Each number is 500 + 40 x the weight over its row's rms, rounded and kept within 0 to 999. Layers, rows and columns count from 0. Numbers have three digits each. The size before them is the row's rms in percent of the matrix's.

# layer 11 MLP down, 384x1024, rms 0.142, rows 109-217, columns 256-383
103:439521500451524525448501475465444460457518556493527532474477506433513499438501497545536518498488497435515519413536453479463547502541490484488508454498563558489529516489460484444439456474443579505560511532539539438521551553540466496542527426538473554544481474454532489509459501401502480554510518539475523490380494496433475560390544471599592441470534507483493567495565535484439511482483
098:481541523442459485491467561542433419523503502492546494496504499616424441510433476476504431510509478476440487413570573534517520581510468524450467456447518475464531544527485490531462453468434450500433572496481481491534488468533484509514492554523521489480542507513524510493452491546482497521505529522470500530525530499559441512494498458532512534541541513516545487606459517483502470503515
103:466568461477555544565527519462558476455507431567498444556471547453518564411461503497572557484500494491465500489466541488528428522578478544523426490485500548485498507533436455535438522467502510445587477487446491519565497519528502458494524492506480500527492482524488533509427481495537387502474467493463488510512547488503528516432501458504563492515490525515490506585486443466448482416531
095:459538506466482446516520481508452486505504512435503544444443482517453437497588523511480539480432516453508516430444454481510544570576523515541492465503450392534542497531467533449459547515515533557486497479525515477503529468459443517484534539529482515466539503527484388446541533536508460498492516561458516474467469514520498453485520497454562422436460515526491518562439504540524496435534
099:397441581550520467502462487546525548498537473524429491529563471563508432472481518476572422499491574520475508576526521476539467503533454524516546518537486467495547449503436513473447516542509428595502562527522478591586478545500452478467456479542503447447550461480498522478527519552551508490497457494509444464401527541474538544576449568523464516537516526563554539480526472530529560525528
101:525494486537497408524508519551512530502507502482451544526549469514446498456507546477428524515488476473423400494447480510433476414529519499572539463441440508436519470516570486515477568508510526536524490576582537431517487475546492538544535519428547518383547562463503491518503512499420581459506523547457509495508547549449526458482534451594569493521572572519565531563562477534494575504513
102:463478518540559604450526525446588530443572525451502435406456511480491495496532520462510483470490515557434537499510440549489536429491431528511559495487485562495520495508451490585590450516547509481500453465506468488446448505466541540505526433520511464434544478544462559497480541547468513493571542444543489523515601527497517481512540471529524490426589479445548537493461470509517479524515
097:486499423496539495479501457555540566443503475486473469443536554567583500483559505432533506399508479446507499508481517473526498539485497547547542477432446412497466482468547490497467508514533487498512482539489405462435481510529533491435578452451494513461439503510485472501516483485479534395593479456477453497496481446475431512477499510518451480473501465457578423429454500514466480453494
097:451519528422516480457523525540554505589447556499507506469537518542484519494513491491483494486434430440512538418489472471477477373457484492528461506475505580533541448452538564456476500495523536480476462522493428492538535494435541468504481484550504504552563491544516481505472514432509525542548570505425480479475523465544492455483494483480490504509484511478440493471471493476495495499472
096:468452491518502550513450560467511478566491441483507538409540503460561517536492534526498505521517519563481510486484458589539464562512587457497466554531523487485497463505471485535422447536539402507506469537574498472522449483488547543448497501463549462455510486521492479482475482441561384583457494497481500429452429507466444427508507477473546503507481575529536507556509438485441480587516
096:534486507529565503447510417601486504478571526545533425508510533446504480453454468552428556535535440511540566443484516506479510548503558513477529494432518399461522441494465457443503620458545493452456483488504516514511546548572478497556619440466511509527484443477508516500546531458532488505541516428530499576483523489473484542480554575453492494474463451506428493477533588490539425483544
095:576469517473448479508510527530504521587550505464510533473494531491507458567444497561451545518573533482454537538509523493560495489438447487474560566474468453465476500501559413440465474558545492488428507550480516518568481506599473477470575441485587580487483493531424470540510460495567487540489503500444505409416498472531500455533511531478513501505519544482497536467457493485530513583413
102:528508443496485478548548509439507560488526497475548472472494436552395518508467495514477563528510522451576546507521526511475535471510568548556483535451529465483536509502479524496483526504485570524522511475572512483550507391502507496489475463468487488527541535462513537498517504501444517527511546503491488406539563490547475486435514471517536495484443572481519514543521459469457498518491
094:591525577369509535603487402514484500540475486511449465491555451527561421461496548442502544535451471512455527522552478530518610500525542502447479479565507510505489525433459505475535496511480460491514542485495515496485539486476512536413535492539467487512541473454476477471517529445481496468540569477523485446494484480498509398555561439452522491510490482432559455434464482569522548467519
100:593512543506503498483433408480493476437530436499541519481453579469518494550497476400535587482583461499502447450451568479542502477451502442517481525569477527498465519521525521533559505570472536460546491536549508476430491512585455506545560418556498499546495510534491527535517479513437474496581483537515509486548486516481497425511567516536466492506513486546530499568521483459542551480469
095:503481482551448444371494514451542552434483568476488527550453536578495522478528553447575463534481493550510462516550507469468595435450534480468505498497548415530540448478514532532519498497495499497464475541511538499508478529537546520473544541515476465464498503438514501475510452504466475467509489472505508488539469507485519571472520434502509522483498527539481549490531508494520473490430
093:474500448420433522433510450446496477518589524507481456566495487455505474521492532513465546554479525556578552449528478523498513510543495527464533533483477479510494518472448461535539404486502489443527472488430387514527452475510572513533476500510499530461522534537506521537526507545531542459494470485496488465477541485550536456463468440530467560523477483467533575600440505562476522513409
102:473482551436534488532538423500469576436553411465547517526510504488545532451540519472539453557555565485484529487482528497536430551519540510475469524429449470486562428540420502460460472436420496450478462468483473493460507537568534470546550509482541510468490466444443503502516559525590536498530536494444494476410547501457496477462468538452496445470434492571498529524561536558522506479506
099:491489566437533539469533530471511533510487474520467427544453544504528494575501452547534511568513521475514601528483472456485455474469565462515483476511529523518569502497450403457532435539504484468464436463527505450438473405500513548528472418496525517564452540484556600493524473455543483478439450471461589555509430513515454534565373560515494478528479542539487477471495560479514525513461
100:449488475502562419452534473494562492510513550554467582443433453509492506424480563482506530489445547510523434485466525492426493537508439497459523527498589500479525527448511468471474513432466488485416583522524453526467554477527438430462516479503468495487481440486483577529483529474547484499481502520460519552503453497556511467428463500520464578459521472492438535507535539510463585511458
096:614523486510547539435530456478461486521573522581525492541531505526429496452536565590467513558543467448467515492500418610440542515470479481484464442533478499515567496450458425447483552495470529446586513492550414527540546626488467523471500428498460483482479514539417541514480498527500524488469574517454452511553506494492520473491411523537504510472474499483474531461498438457492553417588
095:448518504591433564502492530454434517422570495479470487478457523530509510495460516580536490470478566507499531415534553473535457479463549504532513509438550488473459543497453433517495458471484518476485513469532557474450510523545501495576492422495437517508515465505555519506489401444496490568430474518526472426516498476520543538505514506529428493482559515468566450421541446549548549541502
097:504506509462486541472497432460580525525570504559471607444459495524517492473416599519492536458458524470444378447536519515483591523523563480462503502496476532569513472524494469501480481509493531418479442458462589437547589493435488538539531517415493463537505605472480432505571514495528496547492448491503528537551472494468444511494482513458506559570492434492502484534513400513514520516517
101:536478516485482548446431526577517472427530498527523474461524540530578512446573451412432524526596483476517517455502485551492437471474560529542420505467522591537534430527581438484497584485477445455540584488467481422541550455428542546501525517553488527486493507573534541490462491470507517525520445553470482553526439456404549533472455500500483490550410557545566490521513468510521541480563
101:467456521476536528537422500575549499436460503507520504478504538562493459553557467541495405521430513445524455460506539508483376497514563470479424500450477545415533476441404526532490459536491522493495509523512500497467584460552488497466516478500452554570541540562458452527442502483472494534492554546474496470482553504529510471491493516544485566549425548543439455509558417498495440537483
095:515488514479442420438499465543432481456567447518493420590463490454489397487501514530554492506607564444527491512439494573493502495517504457451476502516530542470508420519501463490548424539498447466547532433576468492510457500581462477519475463446495463467414496456545540544548455501500479543506550542533488507467479502448529558631519523455521488492480491370511539540492428483563464506569
103:571490500494477490515529578479523532536502494565558542471482512485434591482473528528469466480472549477503529461491426470569484536508486537457447478535450494510551527490510524480516474485469542362552534484459484456467554496469505499594511484467539501462486449526566500568510514463504519501514440494489464458474465509535540469521475478478488508537501468565551492575508538470484490449533
099:512518557589532555525501478530434523476547532517525471504577453537497519491520539466460460485520522531431482469532478524485547485517518433487484439502556472487523460525515468509482555476513498499466526522488510469492518531512478504439449496487486473516453487443508501418576462467475499544469565435494497460457452498478548496497438587536501497478579480513454499523538502466574486478450
099:514468434592510482449560562569543499442485424473476583473448454532567481556503487473478514563458540488425494448455479528535441523516490569530377576518479523532434513493527476512452465502541513553465537449547414452476514432491421482536466422557495515467504506506505440540495470407507483576472479393492440407499465494475486536500409511497500479558562502498558509516500501524486603408519
100:496549492475469555506469516556395439526465407562539532449443525436472495502516496482503491537538491494493453420526491512482519516518468531502539540532440467562453460515572498543498469451433537468525481590485555493521541491570529518535578489481513514480536541513410494515485516531424518470414534504590492545537492523485450514456478426576527513511472514551486483522499580477498489559420
099:474468518461546508465482461520499490552505453533539521551482598492571516523472505514472491479507433530484486422376533496575479517560545555535493499455580487495543532521536463535516508487447491555533492530488547563546486529513483484454525488465560499559502518533538443549529491442555519460500407544524507532462537492459425523487546549429475454489524584482524546462493512515546503416490
100:453504471472455432544487466500486509520522451524486469550545507526428557552480425488422499467473416524512473551547459527535506468486577540528512497562457470477526526487492519543565505529465558467567566455535553464450540504513462491525476496437431555571442586520526542511526514468500522439579507427515571502480499476544520477612554495512561452529507480494485464533489510477437518534508
098:514509495471511558465541491489395497519525492546516552522517575449449519519474476448561420494506531445420476518481449490430518473483501551468483452446591509504464593442581499529518545535493485517456508534545543461534514513511592513533484527447437454528539586409487466459466491505446518508571528485484511509508465526531532551495479474502542403510485492486436497530497433482514546521481
097:498519518553413467412523565566495416545447533500543545589456515514509539521430469481482508577468452478484472436498482464534425533531543496465537564607471513478438467483515479524492484475529474554522528458501463526552514480492573475481464462493536529515525464530490465527554471478514527546484514516491524505477524507542543474517514458458563551508519505565513501463473448483464452517517
095:536455507561520437478524449452534488444576512477504415497481506516488595594454598469497489572566486535492561529490487512514452496504452546541527480569490411484503481535467526507566572542467522571500537495568444404531522545461458469490546459504460469538482564527545448502509553465481537545479477510470462529523533476492474530522450513516416477482510496491504442476560538490507526486551
102:473468502502540546479487499516503544484482455433549583535540556546456512503483491521578412515520509526570549531397562551539497429474497492561545448477574495424530519533458490484532481510533447470447590533488441480510479505483547478489532507496516518503500477511470545540552551451534498471496469444483507521528478478469498502564513518545427444506459575448517456465481503552551500523431
104:524461503415515466481442544475508484472468522514459501515532470476519484511512435494401458475475471457534446481470495516542488444456517522533394527494469518494512518492503479562545506594508520532512539481561529389483509440539543459551560590454525547514494480469460512443494535532491454522622522477553485457554487507553585459478484544489499513467501462423420502504426528493508535469484
101:592503506496492540495488477473473486503492480469418492442498566473521438466453460489445482578496498469457459491494482571511545485508417540485478543496447520458449609494497523518623457564443557502455574559455457545544487485537455540568520512547531505494473502482558480513481513434531454582532546576513507495534518446457422509457542547421437463499572583502498516462503504635541472487441
102:562446467504507469463488534505517496527504506566467475470491523539486564523451526508543516524533477509513483506504507530476482519459435453494495475474525522491465448512511440460563537474485472490499582520530522511552460504527486487459511485499439492542514493585501618465475398577562527545523454466533471562503509433466529510514479490514491553452505502510481462533482511531480472492508
098:582595555516491443562512493474563520453491519585535514443538436474464550529517506443541425449502440464482464561586566459486525560478490534510581499551550537527516513504506516503595517530430543494470520494535411547506484531519499560440487569486586444446537495486550568481534502489504562455518403481490546562521472480488530462516591472491502487598537469496486480467508513491482476461528
099:511486478492508485399515460443508474498523541512493471496532498421537579534537463454483492494471468514472484435502530458509529509394500527541441518498585471535521508504520518504568505582503502493478478454470497570457520581548453470427491490523519467454538470459390468450473518552454507547529507476510519520501485515470440466527518445575498476463443535550460471503520487502465509470527
104:445459478521500529486515450493543526439555527505540454535453577532457445472464481516487451490501510457521459547515511400573475522489558555540507534570477495490550488482490462485456507553493450526485457569521539494430527464566486517532522561521488465534461562514456548545512494450492517514527520452520418477495582504521537508476426509529511492512447496548561475482551503528482538466516
096:481555460482532526503530452534402513578540459434572477515507512514549503478521542561464489504463529457521526520494500487523523502581516545520411508482532489458512507517508487507558525506545454495567547500547468514534458462536521570516416435524520508500498432566559462543499533466461456497493500510479533556516493503535504483566481534522608529535487446654548545516468484479470526569472
096:515491479469478492546538439489614463461483520480547480439494485521546517490465477496452540463499444481509447507484592513482462456464547550504542525459493523455511493519508457511486520468462482525592475480503554502601493498486458489503522491538505464488504512476452502523505543506479530430521470538453494520486436459484483509482483493490550535508493478514501523436506494478513510410506
095:506502530470499520511544550445447525444496388498438476497464429549502530549530528517445482507430522536494484511529465509588491540533475476389488528542510471494437514417488516461526480495564482472502499522588469490605477543525521533495563521519542483512443519485483512489520459521467500511461475515367464523490573509475505460485466465593536529540519457505511446550564490412531474434493
101:468584527408516517544471493489549529459505489473489467504456530583541435496481456476515467439577561452489485492523480517456534484461482498507470546512537482467509416495486540470563468511523520596493488485430547542498517534482551522519516496506512500576513456481536496465471500537510497513524585450488586556516473539563503516443532523496507461525502450475540478513500507476508463506491
101:450478475486488524543436472466532513495537478458558469546480579439528483553505471468504521516518518482509515509496434458545480512555528484486529525569454493563522502514441493507479489469495422487504471533562582496512438486546499478476469507567563532515494561534508464448506459440431434569496388553533441466453486514528537465469515532589549491540517594613483494585461569513506487469505
101:511465533498499480520554561461481507479487442490471532502477479487555416500491441428536536501508407604483475468487533450540521424553468466582415479501452418512540524472552497509542518446502559490467443550527472495476487511547501498518568521510498516492502522445521524460427565473483468503446501459450458531499563547485500430483546471505487490466553508521504517507466493533535578512487
100:499467540460474492485463539494454525473465662430583475558546457482534520480470549497526466402475500554551489511487550477582481555510413474499512540480492451465487466454539506498506490453487458488511469460495546567452531424509465498522500443463479557506509550423477556507551520598534518487501525514500473388570477519469464465489542543538439508545477471479529508473507501550510566540448
116:479474458474567510510392559421461471456527496461482379491462533521461470438514528429518521491499513471492509495536505551527506519500408547578527436465470556505523545431437514497516525507532497480418510597488560493420430443482450491477503498458478490451524494585517535473440545447508499466571499589540464449474549453527504589462516495463485554508476465486465496527439480412554456502489
097:483504483431457452523511456530493495485563481531449465508474518489570562458476521551472538571518440491573498534489472572471574450469474488508464505506485447510535586523487469480467577494586516491453431466512494497508503472532462448505497585483459498482508498532441488539537491532492408512561448552494565512518486517501495501506481445555513491482454435553519437475467576502483478473527
098:536431468493509508476502543522494494459498474496498524522509482446533454424520596567476473465539565522515503537418574578528522464466470478517476529508447507483488478533468447513537566520521495493559528528528514532392521496477508496523476473537505491494497568543507525430468450481494483526453573522503480464453454475502476545521552491583454541508565499515537472518474461437559495452470
099:406550473489525469499508499494460516523517416561535537517507477525554453520479594488514510536437525488402464475449491569421475416451426487507470535535431474500469549489486479499518575496580518484464497508438493533503501612449511447460488585520465553536434412528511488484552503490508479445483506510494550492463522466468424535500562500456404468498509432542512560470510499533488455464479
098:502530518543499485469481445459539475550461460394498507522497567551524461491539455606419513480501452474510521540460568528536404546511555455494536470487485473487541521537554438482440491423395444593459517481475557508468512523496473459511484535560469503494561537529506402442493537425482557505471497498452535483474552480545527467539495525501509535500544509549483495500530499516478523522514
092:474447529508503455619580412554450456449487546532531522451527518488573362480498437546533482502576476491464480513474385498510438521543459437478446464508499553514506516491493484540468547544537505413557478475485472490475529496471524567418516507484487466501440574464529527509460463563567439575529458566460413580475534476485480525481532512486437498544459470543462469498417495455464547591524
096:471506505465595543483502528495480442571502431517361515479503506546450470461552507532510537584592524525474582487490535451470563572540518508548593514487482478530546504524567566499493457432524480506515465464602498603489506511528564522481505532418538488455547444548477513554502484521482602485516506560535493491519506473476466537481494508414445494501552477492530534409565481532506436535547
098:483447510546513561474570566526482497505497480525509524483505475511521569597526474486499487577578446518522541501518466538535540476524453443449520479472492570421503519527476467434564484533506518516523473511437443498491517412478468513456387485419532537510485446502504559485564486524588433500519540490510468469463544497519417488502552499485498493433512466451582506618601542532508514582463
096:533504442540538479456518511466470561476470490495560509442487594494517492459508420493442461501539423495451515482524437540455504446403483577504541529475526419480515520540482467447474530480462499485486561465531408555496587497548461526511464506445492455431467466471434560461489449513550517457530587500522538421493467498557425442542502441468517509487572502516556497473487481427504493446522
095:508501443430470505504512485518540536493488550504516516553495515587524538509519552452518545507494484476464505520453490472503514447455471462464507485495410467473462551484499481462487503462545484520557524467460518495464428523497491472438493569479441473519583487467525484549547482484567451467532449530513534466479497469464474556496455471494543528514455514469524499472494463547478453498491
099:463506514531547487572546584430512555484459533388519476509503538543518469546555474552493578542425498460453460486477504459568512487437467521516515467511556470471488523519515473481530434463540518546530455489463543490485546546516497448498461497544505453557504532509484477536530476521545495483526482515490497579537528547451571480570487507425553446538464461483485513509438523450454424481574
101:389540429502486461485512517460485470493468503513541493480519478505477479551504413522467566516554450478481563524549488439514442461539501449481486533475475533501480499490489540461467465491560493430535516556531493467517513504525463550510523531510445474472510492495430492477464533466530557483433440561510525526405530472470451504536459408549477489511440542502468517508517409503485475397494
096:507524469518451461475512518451522559548553554498527514487508573555502549598484465550509495504499520519470497525488556502523538531558552509552540493504547493565525486547447535545487558540485491564483437513486579527428485524525529499463548557433566436576497513537463539440478560508452548523503458567524433582544438507561482522521451544462543464518484508608459438507492490439513559525446
100:608531504537508502423537531507451447458537512429456436533454462517530470578523553503506442559541593528525485521482523444450515518528465524517433498582460496464477546502471438447449479569470533594573592475510605551489528515539520525492512514536510466461542501480532462539497524536484501498463447448540474506473502475521461456527436532509553449494467541486485448559557570558572458512505
102:474456519445461461500506484520527490559521468498579464507454500532481514553539523517489461500508486502487565448457487546571515519498509426523578589557582510540588500460454442535481454523499491451422560510508531496429490496495552524479467515529542516436531453453476471466535480458485503552486501500434480440432591538544550478456462481520497536517480548458486455525420486407522567468489
097:459454487447507584441449493468527507573478511519466507581463461547483562484515525569491514498548534525566493504500461474552537541479501457502487449487494431501515442500501562526480536513465460512543506545513500519522490490483501501576413461513537506474482581440593573481545477531453565551486582502484495497438557513485508500497507467473531441478481559394559481480587465499500534507493
095:550517483503512447401539521481474483505547496582555512581474379470468508488481538486522538496509471435473446457551457493417622510475537523479486525544496484522445512471481486487453484499478468521530455454518548582464449544442561511556535509468445477517488402416560527496485516521428470529496503510462532438537470508540573521522533486511540498528483450520433511485493607509515485409444
100:528572555484486442541465514506441506455538461452547483499555601429567545478424568492489453439491497626473472525511512546433507515566521549421501457584486491528510509498560478514549518466519502521507509585416481509508471553517450494575533508513488493533525614485539497436480503487555535474489542474508480499429456555444438483482589457469550567480539514517444456497426530545565516521411
104:530460542529487470405532488525521463528505494489529495478499504482493515496544532553567519524422500582523514544530563403515526601577521458501476505522535550507560496530481553502445440481436485539579525462470502452542503453494524496464550488482485483544437485490582530509480469525539478532511505562454426414465502505521472467513510495477459527589547488466562560529478566386523491515481
098:531515482557448427493484524564510559502544478476428525537525476553515505553541511524497471489479470487528511420501460506487476504512484467503505552432493556434488517510473449514567540517491523520612487529434507516467499521535453548536523544467502542522458445472510502444526502424564439502481539515490530535436489485558497480496470484501517505443511426519554562522532470513517486546516
099:513519458535507444513534540462439526494508452480477526424485462501508386500535505417500513495529503503457446510460485521500434556508460484508500506517524536493515488538473550530499544498544471504493449496502464551496561492504497499527489467440547481519483515515498535553479433529474501430536418456591448525457523530444491512505595511563489468546494460414576502535564478464421482509501
094:528485515443493516566426537495450549405537396529505481479489500460415485550451501618480509480475501528560499424509528482486469521525511478521479502429401479481481490591452520522537429532494560532537499552554466483527493539478473493437555490517425530532534510519560525501490458525495500521445513471448454522495522498489455605501509508470528456503462425493481451524472512519471465528457
100:520501517411522484501463530506495534497527573522474457501524509430511413470482442404521515549531546426493577503485407481499531505431479535509506509437495503514459519519523526479513490521559490526417476528471499478545468498509552520494507491547593546455464511489568501531629532502503455488438407505495510469450449448512567501575479507511432569467455427529522457443518510468369467558507
100:474462457507584541516497524493469471591546486523421501502510522571583518477515475498505511467514530453505457537596485438460471546486521553463520467541511463595510456562496500582458509424483478523470495458552529531489565526478470517504497478450464488495462542513431477481517424529477445487510523491527587511491496519455531510513495535427470522518498457453518436454478539496454439578479
099:506467552447423498564483430455587514497440552475573533538518452491537532569549524470496495513455442578490442486529478539407519380485512474525463525488537505476504504503507440519485506574422481480515493515526550468544450484522539466486523530483447536453500502518480498456506462515502499547418573439441543555571454482468537492502441471470493550477539585471577530513479516536524534505560
101:487566433506542523496562536518535467456466488459472495495421515447543527450486505530479441522494547447428480495560521511432504465490495538469551467513526493568467501570427558621614483490572506510530446470490478491480461545517483525510497512496591550528488431523449440498489443458490495501443500555545521494478440501576485462562506486485561473423521506492449492539505398514529535497506
099:506434495543433486563450471430537507496485508508498453449505498539464514491492484567480497570463565527535455496505538457552466551457511538529466494600479517531520514446531526430554472540511540462466531486486450500523495551531464509486520527451492515496480529487494505487476557477511466527514426494538575432459464501537460502520397576500497474483519558504513426437488491472533539540459
099:534516439480488457517479483471543504578529530489567485554496474528534490458471478454453505477585470493476389531603479501439477553519468453581501464435477538454447570520422462441473509450465549501517502498480537501461447453509503503511452473530488442389498483481457544517420544508509555467462572515425507489503457457531463469424486476509477521522536452541560531524600526463447519558509
096:411494508478437563452494460472461456419530499453520504500501490418507533511546476493548461515444547478574484510593400526512464544487473494392478464508454523480588506480503536490453497472499465471474559439503487474457458522516494435546539555475434487470452543541479526510527552554544422481465466489539603477491577510498482545507494549426495473430456506455524415588573515496477487460520
101:483441470454493513519475541517501511503447488488491561483568461506496475497569474495460378556461545485494533515489458512479474511499523514560476492549465501498537496547458463456541553513495570469533524454438495510475471484543477503487524500575495531527476462540517484486521471543462454486556427481499455526504538493492509516527565506529517511475481413479478430520481514529481489467553
104:541521479539533507484502482429423501524524547512469539512469500536535451554509505471485494474394478479474391496564493493441515532541511493502508377495503558508600445527465486465481468515520504517531533518504478532543457477551440535525529551428471365509524458531477494456569566489525523507489498536439503461460501479560506484483531538553483459434530542541472528464466564559496469505512
095:495550513508522532419524541452505534474468439481551500485532513499424450513555462527486471498464454599507510482477480462522410472508527488491472503503462433550492540517527552462473533479482521598486505475531566406488512504491580533532496420478495502432502518497531440513502563509469514511540549547413425497565430466553493483522530436568457516536487440456505430577493486385508509420464
100:535512530508553512576463446528468454550537556466423514457496448509484509472508495477554527569431508490516486457496434470504497502529567550442445450461506517519454481456554490494528504469508463404481498495522457549536524424465478444445466583517442464422557507502566490475498394505504571479425503494455488496550465475459498546485520523506524505483445502496545578496484400508485490508593
096:491479504516428417493473548538543391446487479490480541474496528475546494483475431394496544520509543488455567547556535497490486497496493506508562531501464555525481498503421428483463465561533546493467482441513524522514525547523502484529513507511473513488565513559369475466531526534485441503531430563498511471511447512509505472551502504574514522496537489485559580471481541526539447442513
096:581528585525470536570456509564509494502566544467554522562578505583558473515441539501509478448475501478482459556469550539554521497510412480472476541516546519548537476494495424513521494570512561437545461503533476513450445592499577502584536512475413517537481560496517481452516478560491462518545537486456513505497470551518517486527429448447432507511519486433555584479556454462512519423465
100:526476603511514459452539477509484464511547444521508556535519497428488493471480456484445566492522441504461455489546527548452441479441527473472503436497525506607515513587528513509439530506508554502486463473464518504512567455504531557499530520489521471495490572443502519515497550474539527518536555475439562478512585533520493536453516505517525515479410526506482490492509582459455559482559
099:506552457491516464490551523567425517406558506575514498463469504502478516470511534493508463524545545506455569541459474527554533493501453440455483571494511591435494455395414408624487437486453507476481497575494527485434466537540466519607470489494487498511514456622515511533499535522520518528460460569478469543499535497510519558474632565530501499510461524430523569464545506456465498447451
098:527492421508521497541447448459441484504521523515501511551495481509526549430496526473507378488508437461503513558564516548488484448524408519489499475497520488494501525515450464513493548530513507454595429558498543478495432546454478585457449569497560549481434430482555507550518519527459446504487498489534455545510405506477521542471528472552479459519455518531527506494470589531474555575483
096:474552516520551435532519525461464475509522478452525512509507546438481548546454435510518509471447510474472518591532461449467514456485468488524494447499474459496499558525419495476495548486530515520488533500494524493506471496426541556516488451453514478529522443539484529474403503576520540575525522401446532546509517470490441572504523493564510442479478479464533559499444485490539475565506
099:491469455496480587492433523524470501478449537486496501516468551518492526504490471479524509522425515439501495460535541469496478561429578491460475528454495552489495543534516488499461509432563510442490460483478432559493553530502491474514478477429501418432507473477447528477550510497491560430471465536477572483451481474521562421524462517406475459490513546550497488525473436587521530575477
099:514444475496495502615473471453498505505503508440434507491512521499454495512472450487422452456469477516566518541469498514513472472436582503555421476530485416546474461481521530447495466483453539458540514537452503485564492528444528494506505525505531527540514457454517425418539468546423513441520462532478539483505508501523455462516458529450495462452554515459472594493570535495506451564461
102:527419505548488463498484440536502490495501469455521463503607500583544508566454472454481520513472494471486550480497501514473475420403487490507556542527539505492565441475465461533531527523472529531543504495492521485474514534571481505521504528487453533453485550491520493515517512501575507516572497476516515545472527540487463581463475480494500472540489451553439499478453583508470563542485
093:552505477439559505519469508500477427523539505477512500450487480444464553519510541545508555473494455513417519510502556499476466481605522438513466537482419480502527523486521452472474579529484532524518514513452498500473546498428482462458529476467475497516415510479442513517511459548487503451551525558509467460554463493525506464451450469460544472506488530515552562480505490541498574465450
099:441618490492491517522454545502536497544519514532415490520550513472548522463477500511560487418464521453527441534481551509452536525433523503397448542501485510534455478498588462503542462509478523505523485465504478528489539470513414500473500494547458555560499453438568508513516563544543464495518440473536552552470545498458579525563473551521517502506453471442484528517489499497562569511522
095:465473497493427529566413564532497512490532451555534434496549493497482560473525480435609517533449502475528411461547526582499481479551490469462473507473479533531518487490465550574523530504508516524570457545522478543567460512508504457546478515524517578443468420488495462465540496454520436507550432588474514436429572529446488481554447538479467444491471560412369531455506447452469489463476
097:534482516456520463490515388544526503459489456463453476553544471535508488484450501523540541496436596533487547453516477465502539502512549525574458480463580423512528540460559441520401550492516496488451521520598504531499509467514473513459529484487447541508472519555548494515456520479543465508460518505518485493488491505618502476552488531508527513528484517520560520462565525599481484424541
102:477434490503488473489566474530459547485527539472429491491452537555535552411449531595480538449449478445440446548510548502490493458521522531465556488483517578431541490448442559442496507499434444524481490480562436561488457529414480510450435578520471462505512538497472484510512542472510455534502532500487412499502568504588576544474489502521444472544515509495494494487462498573518490480517
097:519474487475506519480521504458529517515522466497513496467542504521519598519481409501518406568528395586507457561529526519488464397517491546487508572475523475483455513543533448502538508505511504403480492492517513507478490516464507454545477491498466459490423561506530476471490481541521451472432482466476514517488502480497443587467508549535468516493423509503496472528512504515554462550542
102:498430498538507524460454487557450455588531497519517567424549583512556483498460475472487529535518497548438465510534470465490483563490498483550487468430567493456476535425483524426460488516506444486426462499444475486496437502476508470473443529541514464509463507513567502497432504548551499505518475500517406478417501528433482472524467429492564489552495463458532585500549601492493452497450
094:554448490495480446452415509505495513514514449539523516491482491504441527539526503514433515500469440510542465479491461538502530457512386534496496495466539532505411520446496543437520510505516601515492532487483495558464553485529559479504446500528470512511536471520490494479464511557480491493520499503486575508525549494482504492473548475526485582533484570504398586486518471485503477502415
102:492470507517500467507543512528494483417418515519476431557465446443485523522481571536466547536402470561426408514475506500438500509504427491492484496529455549460511500573466528509521468521513543506492501498484510506470480470505507490496538489514511493563567498531477520485558536469518497525526479540460459477500466469518486472468552508547521554518575502475494549525508565544502537500501
099:516464470516470485551517593470438490562595495533436421537454432486469470628519604512477468459479478475541481465492479523596545503478485524593460517430551556541403454548446482561523487472513463536567484477473523581541567528480418488531519456466433522531533524507541486492452443524479536487599509455568499449524487527549491507504453525515476458497545483517558475465460467513536496514444
101:429509454475546552572576485483516550493492466526482602510481506575487496443600522502475495540473515482547485435457482446471398518454493474454457431582511480558525440465482513533561459471509521491533518488506491485518449501579500503417565558473520492525496486526452581493521496495513469474553503491452520479446434518523528550560448584532484485533564504555453456498553535517495561444567
104:457461450543452568543475495500520428451566482479492452394499448545511530488562499570549481472524533544489560387487482556448480502527511461454506498501480487477480470450488463475456510543541498534472507536423469456593508425496482497507484520457511510580556450477464537523537498546426496509537438493510485494548547525556490521503568464500472553604467517503430507500483557486539531490445
094:522491503469546513484517505515503542521479457525508547548515496479569462541496517521488504500475487497523497480475559540540432435465415529524470490526527482515477526493435448507533487465485581458447515549489478471471432558486525530499487493391485464552504418484560361487549465519514538471567501555418534498533526487479501509466466529480536581583544448491468534497518528532545488468536
097:453551521511510545500505530519446512454450500447492505557512505510464436567528490476510418495536500494499494488512562509477495488417486547489498445404459491545540499553526502481475452451490552452482522464594547492509544508459460482505493528492496437462493481459514421545442514442465474481532505538460511533493524496516410460511518567464555479492535446579501445526480533476526558440403
103:484572553552482512538523467435439525496550465461507488498480502511477504426555490478486467461562438439521445522561488501462479518495531548535524486481560502433497459562511481467472456534477519497478459506531506493484549534493463462459579563449439526482493432508510507545451577448511480514501453437507507538509490481521513541496483495466488464550469513524533470533521448493456516546507
097:512490556524492587515521609487477497491524481438499501511449481527487519519518493528435502631578556463541430435497508549506502535499570464513512533531446478450480541486534597525545481481441527502451533520497511568531505470510542545493512520507506483521552479501541351541484506509496523550516471456465501544529526430507487622447514512494488496460442539575569506438514530462510430472507
092:520442545490523593458490450581530472499488490491506513500523507506566486529560474456516549547566590453562561478502483544457481513501512530535500460483455500623483480498540449465449506533494524554551521461502532513514490520509484544507521469479516539435491516481514424503550540534548510546529542486552542503461519466498532501526580464515503495459565536514446606509504512478465430454484
094:455464541534469562547539492463566532458482470428545452504552460529525531538527445516454513501479406492513512555420504542475539508473490556487516517461468592462501467541454584553548506472512558539518515506507511484479510504478471485527508504540521476492508565518484508547541489527467506533514511416554477459469453488574508530426453471487507539520577468479442508438485525497511499530431